config.toml
head_dim = 64
intermediate_size = 768
lr_mult_o = 0.909
max_steps = 3779
Each number is 128 + 32 x the weight over its row's rms, rounded and kept within 0 to 255. Layers, rows and columns count from 0. Numbers have three digits each. The size before them is the row's rms in percent of the matrix's.

# layer 4 MLP down (transposed), 768x192, rms 0.162, rows 37-109, columns 0-95
097:146133153168151162128138100148118125143156145154104159144086141174085145154149104174104153158075077124089079114156111146111036169175142113178152132143154098127151139074159109089181133147122088149122115074078144171154090097104122092157182134163108137145154132116114129118101143135200136156
100:132119163141191164079107158115224142179133121121145094076144202120106145148156106152143146079088122141138128063146147072117149180070091115117165171144107104114136166112155084153198105113095130163126198235103152128101161124079153133130145167167124088126131150098074128121159144176072115149
098:098106109091101113102135052064148106076129060103165141146083143118160142103109162089125103091118130092167085158087128173090198137088099115106105108068074128161132061097128115107161083088097133070124131179148135117160105139129097144104191121142110102098126149144114139090138103113094100059
110:080096135180094030079140107181097138145150134153095096153107176106111177162163151120096109161115168140091100112135101111096097168160151143108100126161133123166159155156177148133156164126116137173191143131144151124158071119113126099085120123119112149145123166147124193085121099063108098103
086:109173132093091079136093149106122168087142116103094145119125128174126138129096099112135153174097184169146078108131154078108146144125130130165078097091094158141105120110110131132134171145189156150152160168100128102181091138139136181102161094020072178135095100138138110130178130161116171173
096:098157133118096131181094171131138043145130152105132111109113144139112139128096100136095183156142133195137066052160108166126151117134113116134147142131183100144149152161138161169090092148080143118149108163136115084127166116148174138119113110076115124143150125127099121149144098149135164150
101:119149105169174162138073069086135148144133142121124131103178127154158126128167138062102133097167166123096117102071173111102114114067150116161088094067102139122132108145100137083140123123125098143140146199161182122167130123154102101116116172141101168165117160162101097142173143150149131133
092:125143092163096122107117087119133103125134145107159130076151140162139124109167106092115096072103136136137127205113128157128122129102129122143147073089097056129154110065149142135151145116115137103162123181134146117122040137152075140103099154143169167162150098147105078107090149133125126152
120:123090121110122076129112125142176105088086101156151187127087166074104151149142144141150116108118098188118117143120148109118135162132156141134112163145093143102116103090091131152152184192100171078145165090180178201106100124178063093105182200049100184141120141163149225180122121092153128169
090:115162112067110175136176158126123132101104112142057122093175111158132096125169183127115120151104141052128136130120142181143110183112055199171094084153211137107122108116144156120129088150160079147150116145157194125110113166072141181167115145089151125091073097112114122134159043064111165094
101:101110106133141137119134115095113125158145169177154152145136152069114126159135121138185158109137147125051135126072127145139077115126082100133129142100142181116160133148156053132150132113105067070139119177137148088112174196069086103166081085112138136154100111145144130151154176165108122140
110:104154124173124080162162142137127158101092109134132158138176092149082135165092109198159116146172142105205123148127142106119162144181124094118093132147078097160149153138120143177169070151142136160101124102127157150129102143166138117133105076150152158150111142136135121112132110121120115164
106:128167113125149114112156145099122095129142135100143114063117115146108159143143126118138150160139115132155103125138118120128140103143147152131099124111150145124113101127152105132142135067095154089101101187128116128132129128101107134118120134123128105075137160069122000148127169132124120108
097:128176108109144201132102163047089128111091110123076096114112144192118149104098165083109127136076157122116128115122229179154123099069120189160141166141206136175106066142117131142132166166110101137136152149104120114094092055177160134143104108140161100100151092183095107179140136127085148179
099:138114124122115168160138143118151087121152110114115114149135124138126149127074194107099109139143093167052114147111112103116111187085139131090152145074140081184126075123108072128174060120143173123163120157131142076136141091110122139139138058192146113079187171059129083104084212104107119122
090:132140135122144071132105214081103116151106153120122103094107085157110181157160094107131104059075109155123109120167128178149100123192109129119080155156109127122159137127132127127131169141156140146126124089105126100076156105132095042130096116141101124113078108186171059077129079111095131151
107:147156120129100189179085095088137115192110128161072124156118152088125136106116108131128205151098136202235105139188090132155113132150136109156178093149141152111125119168144143166143125079126136079179139163181126126038094088138109174128129168080127097065158106092125092142180121136086145153
096:087114132187147185116135057096131103146171124112133201094157062083153132126101117138173098133155194124117095107107114106119091112150145169054091175131160134070206125107124105097096174145182098119118076142092191160138167120126113132059087144104110124104126108090134188152133095110171117106
127:079075169151179088130132080129106163150153052115146116163171139119148139179183087096094136128140116116138115091142137150100142164139083101129114114136114055175177137109139124144196147113180143135121126097111179132123142100098118088163104121102126148076178129113120134146119167152103141166
101:085082161149116131094163099114166150124153194118118172114152129150109129161092094110151105043126133152100105184145164157141117117099113149098131126139159141167050091083093189142101121125135115136128083137106178177205129126095159170133110143106166105126116082129105096110140136196105106092
088:096139137093156123127138114153069089137125178190068123141130139178111117137138058117119134188100108182137116175115115172127122099147132153132097092145140104160113086090115145146133128121116128089148124077151097110147177108133137183149100087180170148136136102133130098061177091089082087124
088:175088108135137173161133146158040060129147116104138167121105189164149130177110116144163113123099155170055079147104172091136174136112168188134160110104163124081137126147161151106128199213140157137135135089113155066093126159112110126129143133112129149161083050151147121144087152099138169118
103:087128120137109129068106153119154173078114142133119093174133117139065130111174101118159163084107153203082144098170111144173104186141098105132114142141081089131094120078147103137113085082119060108111171125054081167089125161107133176145120088168158099140166130091100092134160095075085115133
113:153153122143156135076109097117115150173150114197178103134157155134091085144116154169070194103129160148119150105114177110144072103052147136132091139130139036120126099107104117171184114151142103136106151142082135144141095169164060133101129169163051093153166108104193126115151145100144159071
095:079126161164125125105125114156116119144188166117081136123091140167164117105098075105112122067130191170142161149140163138078147133082157157137125181133079092117160119148151112128092130129116132147147148121088117170192094165113121134128120113123112069101160124139136060198152166142092107119
119:175145127064159096096145069122101095162184124115140190125149159144104095102148134188167144080101149209165095137090115110120118159142146132150136106121179074113096103157091135096080122158184115133098159074098167108076149139123155141136164086114138139123105139095189122142059076123133164123
100:080118138082106088157189077134145151095144085124141087124154166148090182194130169143113127122147149123164156157107141102124120128126145178123118157101147122195166130147205103106162073088199153096137151115077112186155180209122151178118131145122161109122126141142099108117069056125118093111
086:151152104137147152094117102137137143082101099120079175148152146115127117084092134096145088157171094147087118105124114064176127138119191168166143100088139092144140089055115142144122056141162164094103149128075119186134139155079092132080020126137131131200153151090139154155168135120120109082
107:192133090204122120190110149103183080087129186124150156122111159121062121112124157168176137098127170193081141099092134143064097137126121095164116103140120098199095089149166172134138046175128149160151172145128120171123100152178131165148153097113148095161210132114111154088139104137112122165
091:115130140151093159125093164127108124155033095088149114163124181153140116127104085064105086133103180150166170127158130090169155080159143176141112178148170098127146131133075095102117084129097134114131132128151131157129185074135142091085105120130087108150111118088110071166159079089228082148
098:133153119109150193182147120161126126112166156197068139255162086138180086127143121109166134078132157140093103086178166134120144179142088133096167103070174126158124118103127149074120138184132119137124116166121136127116062151103118152113119091180141100170168154135200144189171076139097098105
099:111113147124139164117041125147092145113130118101120107029189080187061126120133111173122136140126156092149160133123081099105113157137118078209141138106110151126170130122103129105094137155121131120195118108126140163104117143130151192116130101099168159126135166141157009165129170147113128149
104:150123120168155147124133119176075110092130120107073127164059171116082130129086167147123120034142113174121142148117140115052145148125139105154113105050110169126137171156145083135178135083116148125141155189149126123157151091140108192083151147084053105205152156106130146165106117144081160193
098:104150159104150102128129164179107108218110143112140135141157098061114101173147092085094114114123114109136094115184173119104076123120099194157167154164121168088119132136110123114183095139085130145110081175138091106105135149074134135138146230177143201096158174075166092104188082144104161114
114:133141096066141157095080090089148143074123096180154099157141072114145119120043125110134096137137105134087112107144102109142101162080089164166162152118172142141094146119101123109149181097175107142103138136109192145174108121124169157141117144159143131125086091152110174085141073121178158157
098:110107114130118155115168097060127146159137126194173113076109126202150182138180126064136091131123167139118153116115111113094132145192143161111136115154122102177140090090170111157131146152147121150176164131199093098140146075118135083125081119126153103255136089176110135087189100134134132142
115:113159064184168134167115111111154121094171082177073145152097114084166126099119101130131098124139113148130078137121212127124163180128144180104139170103120089117074169079153147110115158146120130173122101134126139143124145103162088156114157157177098108110128104097155224134103166097085163152
103:172111126152118074182158166131099133073119152126142141104083139124104123092085142121096115081197144131168075127117134145120111097088075147105116152081132109176178147108110101163117115056131061112135095166108152149159147112097147188100152089158101138112157165106177093107141085107136159078
109:133175130033123109098139142080152155137135109160114083073151077138119192137103104134098132130117134091087148155166123123086147182130082153155150115095109129108135106060140149115096106133161100142144090151177098187131160168114138134131128161097162129135092110106125148159151085143095074108
101:084167087143125148102071164141117128161118134101090109176127077146144120137162092072112063092160135135113120124178114129055176137106123127114142079179131157107113143167152063098205101172087179116126171167126074058137095136105098126162148071062147094090198087191104156146153108111130113072
114:158129129080188184132173094143068114145069177110139177139114107125116153172120104121161096127132099109129121138119153156094149201166096142167124103121106066085125141185153171170083131113141144149117169138156111158123119046128190093214120173115128096130133147127127130150128104144189146172
104:120128123125141093104151063136110102111123188147092109133138127123164084154200177148147077181193107139067137121159150169105152133107104162106139139138057084174148146147174166165112066138106115121111149178140130131124116086108170111086162099131093145101140100061147133118086096149170160138
096:167091124134151168148203100133173143131122134147104186182088135108136116081129115144143086094148098141133187148112156128099087146109087159172179114066161145089107153098085137148149132143135114144133182137132111190138131144134127154213175215143131089114121123135140088132111161152027113113
099:119160088155082096143091148139145149159146146132123124098125126071137174102120121103187100092048097178124127140101095119079101084132129120141138182148144103195107144146163129146157111147105095095126138110133133136180152189135148149162081144172122161175068157098118123139064098132177107105
115:134156109169177117109133129133178079127071136127089134114103125152200087095148094121058118199091170168156139181092145113091117082188153086053132189064098103097120093158105132132102108138135143110139145118187107123109105181114196145122111097171131119088148113090115181130085123107132101118
096:138138099104111133111139111216184158180101090129122161137149137126122101117194103131185139090151215082107182145136150098113114177088122123120127147112131106105155127100096157167126106119095148138090127235127125155134143115141144135125143086146095153148129146112109187164162112119125163156
102:118129147126168092154153117119064231195059153135129132154096147084133146156132081099140174186154138166129112073153141110139103166117118114137011219165160113074136122106145176140134114140190169140151125179150144148142108082134197139100141140080142164106143147147085133119152121126130162125
102:124158128141116104149157078189109144112139116148098089101101094139061124203107091165122106103123034073135155168131154175132118131175124159126125116148081156118146124182140171116174129161169128114151156119122192130096135135063173119135126133117152114180180169103139169085144165127177117120
102:156091123146119163065082171117158137120125137107190136121140111102129140182184130157131132199120077116156125126137133154129149075146092138107114097095111150092112129114141114129134121164137172123175082122188190128145128112156097158145151121177148180087151125101122167151212148130133110104
097:116148111156165136115037124137126162143146094118168150150169102174131139165090104132049150144129104119139150171136158140102137112175093132132201131112123136140172108156102054110105107122145072176128159086083147112171132130179127167129104114131172130122088076154165133112138076099164101138
093:089108150159142112125148205128088111074098071180125148153141173186148086119139141121112185175101142125144145093187084110178187064143128121108084085144089133091144144073103169147153178128174110212113115080157131182091118122160071136058074107080116119104161090151132117190113114106162123132
108:136154127193167166134100079150099167166131079144116100159083168090178174140147144138100115097177090119111187110121145111170130056141129159051135143100111047112135137050095145147154152114149150109102111096162083107118128088101130119100170148135098134113153105086135213099124157141111135174
093:146164089162157056125137121108112105146101130138123114110126096123126181064115080172117133138145120103153132118199134104119152123139129085114126096079159129123100124137180089175110136066132211118099092167119124141112142113091126118103145106103118149104096108064134005097139161126140121105
096:088127144157166129131133115154166121139126122102120137134170139107147112143125113067139145150131114118072125148103093130138147056118103125186137150116161122124078119150049115147101079153149127149130077151224139145136101133161169135160131143075168198052121088131087116158109072135067099100
099:080121100138088096096053152118152123116069139113168189073107162130093119126079104084164128090127152125186136156109118182137107130091088155134103157126082164131154100154103081164145104197183144104155135207100095158165146145074122161107104086132148156159207182149158143129061087177172101171
109:114148099192144072168108166128102139150185104103110102086077132139094166144138109123110101135144100148121115162157123115132155124114111057150142130097141070048133089122091167133138211156161145052129138129215128122142129133180142119129093134083139106134135169147105200151064150128066167155
100:124118135065131124111142132135060132066174086134110106124170132141127176133160121122123122112114140099103140138141124130123129150078148094143137121118096139115146151174131093089117050104194112153155112100113124142177150164157167107076129129205144096106132178116057161114076130197147123144
101:098152140187155138118071127137124114163129136148077170090150115112151202127091102123142153121155105126167128110107107159120161134106087142156129140086112159113085152144145056127039131132111158114162110206131071027075103181107153157105090150153045170143098159112167164123142207138106104129
087:080154111096123147105139158098139138125129107074165150133107156102124128102135142098087118127127155146162133169136111121164145110113073150172154147121158136091114108128128144100141161130149154071120120196155104150136139168128087152164093134147114119128115152154116000173065126125088176109
092:167143086100122158106090116057119091140152167131111060144133059185190149100136121087097116121144087143142116092186176179144082116138104151142152135213127143174165140106118094156128132104053082132165125119065106094106150143080129168101128122122153137101165164141143160138131192147124123134
092:164163087110070139213150172136116177113074118187071096119190134149130110135096119166171145127143099122143120113161125183118102166170115119119084068161156108118120112152164158104139122113169127134161084069103116156125141119117094096096123106126084082112160141183224161094162184120065156097
110:123186118145119113101116124169121140145098144119096113176131133122105177179178089072149209160127119077189112136163139140143195101132076166138091161156123076133100152128105127130149188129177143106132120129110164079152184169084131084159134100149089110070168086126079101093149086165131085117
108:092110110121065161161159120104086070154163153135174176129120140093172154221151077165099114107154163112076131144156101158087083162130100129136130143131128134173135128171111136152120165215066117112064107152125134163116164160109129090087118137146174139148122120154068089147111183118138158122
109:131105126122130168096148124130110146184120062128128144094129155125112077122115125061104154164106110097136119070157140129099080122081141084106065123094113188161146127116152142147121136166137120141081173227103165104154189102113089057088110147191168137141118115177092162115089069140123120137
101:111148115118150099182158146143064140147182170113130158116126114100098176133110112149112140152150151102120125081107156139077113142142119115163184121073150103126144149142123127105113111083177125111175122155130070092072137087090172091111112136109203136122142140130101208114156122162111142119
106:112140108166159099127171095146169186081093124109104107143175106171098104128157157133135115196134115153138130132098139125155086149142154171073097151142107142145114149127140117130133145154161128120206158245127071145124083147187110100090120125136142110108121140185097121101093105134114129134
112:112102108129108110115091109062083171159145122070143092144083086134139169108108124112142105130134107160191130107110125145141143126193148100103112113080103136139140148107129136155143123076139181132179155145088089127106131149129175165082107111146159136160108123144151113127141128162133103145
108:094092124101187172179148133127152064151136119113173121155140144139136175171109162092156149127134113140080152160116134125099113121148196110185109115116180102121074095181089146100137096115159164116162172124117146145094103096082104120114121085070128147112131175066126060132114146156146118098
103:135162094123123143151135207132149185121112170113127132133111185128128160107157169120093147120135114136119133106119134134084111117098115082164124093185166122094130094145124122109200137130092162149111179129116164055140119104094110143152098099128129124189135073151133191095085154146134156125
105:100117118119149185170113069154105058102133124128143165068112186143082078057131130151179131077140173113197144117121096095103103114111103124104131126071072056173130117147132161110162161100095115128101144075179113145126066082118154154135181062125174173127165132143137148125153160137095146099
101:152099115188152110132055121144131172186134117169158095129086069123073140160145169048102106127148198199133175207153107148117100138113177112156108068103090111100121115150143119166130150159096143107176140170084114134159101201097125077126134114155097074205132112171064092150124152094182098150
095:164090146114169114201103133142177176123177108119116180131124124113179059073057141086113151139157096093145152137129032084147112096103139145112206138145102147114113171119171125130119097110188108125088112150079169156110108177137150155181149170182128143093107138150176131100107136127124123066
098:122144169154115088130096149154066153155144168136155054076092129106117101140110088105187084145147159103229197151110102132147140107119084121126071141141176137139115190138107127146124145142130136136101168097133124103145143140124114139164142101168056120143130144151209134114067120152078163112
# layer 4 MLP up, 768x192, rms 0.161, rows 38-109, columns 0-95
097:180115138132127182101094117159123093165163105102133102097083118135130121109125142085125156095179128120170179101114132154139131164082167103174163082181144090147166107148147144152166097122067083078145100204088110092124145084098094120110089131196155117176059088130139085090137157141117135152
093:149160163096107135103085145154143117095132155102080169154172124102132092112159104131141137140153132055131119114183116177137104171136144153064115106097145143126124127045107125165130084086149133148158159113111104093090135087118123201130142156098113184115110129097163125100145114241114095149
110:137109146203127123117175074183140104133192154150114184129175118121114129125192181139111157143092133094117089174166084062087096072136146106162060151098074207097108131130136152182195121119161155142110136116089176153163105147183136127104136079108098130143117171130141114097117185131111133104
085:149078062184145111129151100147178125158097122156141144138145103112143106155100161117066169148105138075086139134143111127135164121153148120136133117116084108146154170058115134123178150095109149156133121172104147130151128126118117110202108138074140098143056110086111158141149095121159144156
110:181085113240132154095158152109142091124104094147128106128145100106074107146101118145098116165102132101151153153172075161181071122183100111164160104120105157131150136144050169170129159119114113110092100136162093170108140125136157090190150123130121146138085107189147080109150123087177150159
094:143167134133154176103112088166132078156128055079174153102101185160139196135160143127148080094136149147157141161152104140110097182138111141182085097157132116086074119120113113091223074127153148068152111160065084105079087128046115117120124109138103145135085142153132127132221177107098144076
099:158169092102129159102139155106197142180098156144160098063158100077174155137094198181143162129091147119128092151084109106136119127203090132151184124176141136177115068196107116163133101101118115136110142147077107154106122122117127103114128180213115103169112163168110071209163119060114121108
115:087106111195088150099122134154074105039121098118136180084047160154119207122188133167130132165117144145176113119162183163104175122137128106181093144117103112123139178117167117135120173139168169067103133119152156139169103115140092106198181086132139119133105164124139092171123057099094116149
096:165106146113102086102130137141103137166153183123132143117150103133117157096113146145115136151204110177183109159138185087122120116152137112129111129104082163106158150167137080098118111182111172081152146150143118204151184132145174075141140114137065137107152108093148108165179085203150103109
105:126137163140155109120159150180141122110134169113158111097165115141126127152101123077134119094190090127131127099090139109091080099105068108123184110144145156162147146170186118097086181121119120147119149166091092052092101134085157114130133172096129115163099105157103110159197133158134142128
113:160164125172164098142098154135156106070158170062160125196140116194078145120117149112121210128140141085149137171101111092107104111169144144203128113155185136119102129192107100126161132110190125139144092157117128115157072149149150082168132086162146119158144106138047067096158080106128107139
213:203150145137172113125131123091123076118120163074139099079115077122131136134120106123084149137134099136144101152162139141092177111147129130102111091116136159117115101143140102160132136052118189088093132152127121159131145144103131124103113117104150113085151170088100041156130196157119083146
094:125116119109064153095149109117125077112089063152134157122086113125169143069100164142161087096150091193158141100142122133160126188112152101099119120173081067119117141085195179103181108089154108140115143117125102164139163161132146137147088119113108126173119148126140172100155107183093136087
097:120056115159078126128101164102084129111109176124126127086117147091135141092064083077112128136104160085110186148181194135122094131127136163123122184110146132156118150182105096095181185139135114154079114169197114139174123182160124083153120174111136151138155151151148120124119153101098127099
100:163143152089108076048139083144149106129095168134145059073148107113094159110132125164144127113115114104126184123082124126167193135152120124095070134104188153157143104120095094154082117124117118104134123111047101157054101119146186078200120128145142121136091113169134112156165156067105085183
107:133101095200118090142117108130126098076074146170175125154100099157160127130151139101104073179171135178148116133125161130066095162150121106196131128198112088079164145110142131128089124089108143119128135154193089066135063108124095038160163130077104098112107110149078116103127106108132142148
095:109099083147108057124102092073133161153132115128143092139119135152098125099071161117135073159129157100173123149119139155173095153125097108107117094113203138114098095138053161152138186124175128100116149149173132149136030089118154147217128126180156151143128129148130092090143119182128161171
115:106194170156103124134101127160104107124146083085059118143141108192117115198089130172125155114143095104063137181143145168118085119154089109126167059099163155146110080117175133131133136163144123129135117151112117122117129141097140115159090156080124199160098114113079122160135132199104139149
100:109097101120074132164086168061151123080159111184154097095137160124146118154142144140148160130147125146138129175158130111140147139150118114147092120177115115138153115112150082158113164130182165084075169169097172174148056140154149151164139110115128103120112143180108085087109096125154119136
093:104136069089145106119117140152147060113104105158133112182101113115093192142122129143049064170172123109188173120126098143146171125153099113181149073086166127155107165102142150159126119131102138079174149174134135054112129102117122091120104112169139141069155098136112100079129149097195150135
093:123121139172165177103146126102115140069146160133112141106080166171129090129137168134102119164120160064120112183101134106136080148100132126115147124085117126214074144112140118161154143183113093133115113113163140130094141202103090154116086147171132098152105144114089116124124145105142162101
103:148072064090124205143165166147062106146069095092099118134158146147109177181106161118148115077160127102112073050094210168143071122077108119097102154151147076170147153152124106123144172117128141171122127154128101078100173126172143116127121132162114115123113143103134118143135113120069080133
106:182112050220077087132107136069147134119173072141153123124064143137161143142096108130177078169185060135061068126119118060081114061109115143104095143156104123102091164150093149140131201150124098127104135106110081099157111126123125133108107183120129173166150185145102137163138170102131123098
095:125071157158141100124076175071136155091131121148142080138153116132145136076075084121090131095173156164143073146135136093154146162139097121102142104108109129116151087151113154210083155151087183139089125092174107046139134150104173154175180150121079127085137158182085127137197150156096135141
106:176098070128177124065130147153126104141172125108090123109167125135143123066196145185140129123170148115126134134135122118163120143051135093090091148122207078178045129113202143111110163179112131174124102103120150159130119176133049066161155164088156139145067065133145115157097102107148111101
101:124104102148133150131145097151162193083133120118166143129155132110081110108147150130149113081101105147141163129118153160121121134141164082097157107104135106119090144172131131128099142102119177153054162162150098161102163145115174095149093074117136148130183108128124153143196163108148165096
087:160095125170132128126185113131118134113119139205118117135117166112120110136201125153149165116116149162132126086106156197118191152108101072092127139169124194130173101126121119209144106084113154155133132062111128152111123167163100106123152065095116122131089067133078123150127079125173068147
103:109107093184121107113124107150103165094121068135195066150111149097081174096209160106141145156118088098161084108162160114168120098130152079112151137137122101122114133081129201140127165118077153093121149111118120122114158110097155093134129161160129146136104093128134107103174144136100147067
097:106122174132131170127107057108102094185109003090102149075097154137192181131171143119141166137131105145127104113132154162091122126168122094120085124166160135114142147085130124071123097097164176090094113113109162191123126138110085117120094097099147158080116087113146134104191138131115157186
098:082109139158160130106103169070098128127190165154165129130163127119135132139193104176141083135120100102174182156144086093104146095139100175127125131167066165166076107125132127118119150094113156128144177090124154100134094160153149092093107181123132168127080186078084147115133124156145139143
105:137120137112074159116146073121144104138142103088123121136119100144099108100088129134135137161173119110129114124128164181142103145150151066127133152058103127080149126136118132128171097155111213112136205083138140132167089129130145131136130106146088135149096169092116096124048145157132068136
102:109078071153156113118169123164076149090161095111160113135173076121126107109100177152140127162081090122106110165119120158109202135144143091130104104119115107100165160182103069155157146087141132155091133148108119124115107074180166122100120116125081121171162181111124084133118104100108080126
099:109113155156167155154119101132127161148120121182214137179114154166078114163114133145117153119162156123153108079092116186139121139131134107112033128094119148104131085133178081116120108132150156090103141103082125099065083121108153092118123130130103170085124089163065076162141150140132136152
114:146084177159038152148075062063124137131139100206158147154167090131180170135120157141137175105162124092125168154098115068072183128150133128113143141116136149068109120089151109100109173113153158177070137116087172182107086132126141178091190112122112137133129131142158097156104134145138095151
097:118091113124142120168116131144100172091095111135189148147074153114116107085177175131088163137149139113126108109150108130084068093162185100187162170164182120125124111146150161151196148087134101118131150116044155133092185092133142151149182142150130108094186167062139143119205091113125086110
115:183075119070159167103109072099129110196135107087102116159113095099172162162146091135158129076140098150156124179063202110146127223120156181093118090121137119132133130093173146140174179120079196104122090093145132155090140151126053095143138155160075130106178134112137141100124171101105128093
103:148084138134125073123194164187154145103145086106095141138133115106140100063114173178167120169132160091131168165136132131180143158108136162111104127174114138162095078165182144147155116069163124152100110153161148200101151145163129153124195101151090136072063108153120121125103136142127130093
107:091168114102131123159145093133125115108142099102153091150099143172094192056150140114158095116168120138156141158162112080115157089199151105150157145090085080092139170102141147107128132159127183179105138103147134133175125233151099094116150126137153147125124052144124047156105145161118068072
099:122115150145125133174129117084112186121136134068158116152050091125146077132050088157138067112102167092186106160153215110180131113119156107090147067159145181139150069190174136170145112126157133117146130117151183131152135104119140153086132176089145122114125134174123107203157134089093152160
113:127126163106136088162131142217117199129115109143148122139107108067138142144108076125087145094102099087153070152138136114143125111141133127098162108126085137082154068115136149141119169132112175102110116154217039108119123074128100153126130142115055064146146099151151178107055140132123084152
104:139115125125126178147081084120104082113145147085115107097124109109179143090103124102085131149133125121136203093141137127184074086159131083133093121110114103161068138149074114076065133195126135127101154181126126124120080113086111076100099075101118205146117078169129141131167179150164120149
099:099129104104124136140193120176136143121144162154107136138062076116074133091123129132146158152125148181124122144076176111086124131136141128164118149142153112162159103129100151097196111104149116131047116083122101159144140153144129139095144065155130108122179124165139129171211145121114106163
095:113123080164168104153178113083105129091133115180111154147093178145081113093114129170133046095109123085110091128113106145174132096141128152156090133111126108158101143164158115105145127103124151145165177159151177074121152119115129184112114209128124191152140094118121112116124135167231082140
114:112151132149115116197104139132073098096194103146158062063144119090102098093072110128085121096105160079106136089129098135083087131133093121116103130140143140110111176182108198083095164132123103091066151157129089112108080108183122151140101131126084116139135125128132110155105112111185103145
090:159109116184184145113124158062092109167138116157141144058162145122113120089132120111129147112136096090113071160067145147107107120119145093074134051145090120102141129112110110134112091104145142123136097148117117115115061136115179167123131107114150118088088081142103154181069089107100121168
099:185093100129123119178123112109147132134079111141146097157142102077109135121124117139089108171178074090067160097087160128103082155150097062152079195128169136143110101154124111072160187110123146154114134134083133110152137137145142116098158143128153094196103134143046123098118148164101115087
104:109144154144135073154124089103088177079126156136083135134122136148167165131109113151048087095134130132117101078122198164139158153156136102141150162161110149117120102110152173115176103184120080124118123157129179110158097128122131143064103169058086125107131150082104088151161123176205121075
103:132129216187113180088112144141118127113116144072092116081115131064154129097133093148139135105194141195119147056174144132174098135080200169119119178150102128116135166182124138129116128113176088108142066090096104131142125083154117106117119080130118144174120167156201105131112164160165117047
105:063141137097116146183144110122061140123201099108103103182155154102066129100095141089087134138160197131070133157117154125102140113197110126114088123096107125071138131104129124119154150096158139057161141109183113109152132097117110089145136151055159139059134111162192104095164086120187136109
094:161145142089137132116130138181101207141147100137117125125159153164098127137164123151147125147103152092161126083180138177140175147128183134093151106111112088190092147131118105205151113143052129133068142055131138129111058049073132160093123110111118103125112177125175139111170183142160136100
103:176152144127073136097123107144075130141145155112125097135147131164109140143137130155138111083174130137095157155204188062059143081145087100108138111107109058135106116120065082112138126099162082113111083136131094129087121095112090102154176057088130115172134133153160120129146155189174133080
108:166122187134169061111162113093149058143123123118081153119175076138137149133135115119066076123151144160122120162141150152082066124146118092069038127079121137140149170142140131116195147100138113087081158161076101130112176154117121110142120135206142137096174157079128083148111189141140097121
097:085127108093139128180132133130137146199178159083108168083179144122128177150147180082110123157108100141107122113154143069158108152143118087164141146112096181133092115133103184156084147120128142065080117140132134150122129113085147167145092131119095157121175162118119088106178150117148091085
099:102086164094096130138110150156128138126172183120135058155156157061155117079129137123118131119137087197166190129150165171178106122135194102108129125072106153173104165160140096115116117142083132090110115107149124187096164107112065126194096136162100104120148130110127067095190107156163135092
109:091106093133171128137166107151090153115149111123080117125162155184116116093152128142209103111120116164130146100128159105073159084172122143151113164130160137135179107237138070134090193106165161144175083186129129132107106125160105137135173134028172109088154146127117118197120165078154106134
106:140101152138151182049165090167171126088145088149151121058126101160086160127132157147148125139117179164143156149176150120152151144149111155168127111137095162083080152133150129124150144155131163137079142072117150050128149158195098060149094122162059103056153086189118120077113081135107160132
102:123165138091101130099103094108131074111135170133123136109132151124072181127129179082128123129098130116140118133129138128128152097121127102090172129142079153129094132087188144086144134123121107113129138122133145075064092111112124062084131143145160128140114126092157151062145103134172129175
095:161152103100119159147127140079114043083202104126063118104098069105114128125135137102101147131117133156129105140153150103118119104142139141151085142146103190129159124121153143113117127093123110075076111140138143177071192100119156147163112156080127123140170159093120057121097141134116124132
093:105081123120165197078186089118126158184170084138165143094102150153053107105136166150177125123123133109127129147127154115052113113191126101070137114195138161112091120170138163142160145102061100131127130118140158166165131152148165162204128135132119092121120096124110146084080071110143099079
093:067076091120163146167100136142136084098172101110104069137124100177143148099122121128090063139095109174106146141094128108120110136102209137171112150114148107126133148095179104099103097129123124046141095142156097147106155158147139073130119171070162112086140134065164116143152143153097122165
106:210120131140133111169167150121159144148111091144131124098147169113129122160152134133189112118146094125127158138094137122146080157083104137105124135081079070152082142089132134081137100126168137135061173150153122182137105156080124108151131099169037111109078128119140111158145161147125117080
105:122109166207169118158141091144118109145152128134126193178106137079146182144141150137069112121165186088122164132151125093167178186127084125184132143085010119121162145109142069167197171123102170130159095074096111153121158142100130127105148125182159123110118149113155094144159120205131108139
100:103183065113131059101075140131127130036213100151130111203069124090175115120132146136138103131141153145180153165098121145125080150156107112134110164139109103130167120128146146140131067092151091094170149146151148153125127141172103132103094147162153107117113101113123116120081070124123129130
098:124118152190073216105162144128148127101187143141124126134077148108111133177135169140153143181125143146074116148100172096166152078150152123159107130126140094168102199088108117123139086068087082132118215113151130085127123088129153146066155106201120188087103180175105115115114104145136105121
097:170103121137093092164137141084084151085181163118146108096122055142146110124171089187125116137125109117085173151169143109208193080147082172123156072154144101132074137117151129094173089074144144088093129083121102135167166120139107154158161124096150135095185196114162094091127101100116107131
106:097099173091032066097144082110112132138161130143100089184082163140172171153130137115091128154157110149146101096078113128158131092122121072145127126171154172159158129107113111134137082131158157135089136114089102087138153134141108134120128150170163159108079091154130124127085134151164132119
097:104134175114115160124120178171157078139138133149106119141136099174137140075097162120102174121138122144083128147187154081135147135183134131186152072175156123094130113127154085093134051150122144159200181092117116106111128155099151145186144160157092125070098174148124057161133178115132154166
099:058135097100172094098129095175094143053092142158126118103084146104150132101114113091123118101192111139177126160108087154098087137120187101076084161125129126157065105119162170128078105098217148121141118102175171135201100106104152179115178134136119139079136109140107175125125197057179140119
099:138129127088148098138151044110132112122136117164148119062150097198174153100129100074104138159114109148090137097160185087116084084142152189071085069114154115113133175154124099097131114115139126134163179089135135124134116132125071110168133109122121106100170139168123175139087143079149124095
099:106095109111110079129163166096149128104127155130149162073177147117136172148030147142124131183121154108101088099110097131092085117146161147102158142120124130146136148198150134105150172116085191122104159139079106118129128083117125138085107111119190111208145103158187108155125063184099170067
098:149141136128182103150091147175161146138185134118137178063134120074158108130037107168147144201176084146132091147111189165111154148150126136111126061145081224149190102102117124066199126120126119115137158106099190129127164176143138083145085109120103152065118135125154172145160125134131142088
097:076154142106108132067117069105096149135159146165099097128071101146100137124069185122103153094166140093132144152090099164088114148051095100137109141131174153096155145100168097162094148065121154126106162160133118130125125178134092096171170115099119132172108132161146094135154125152131059177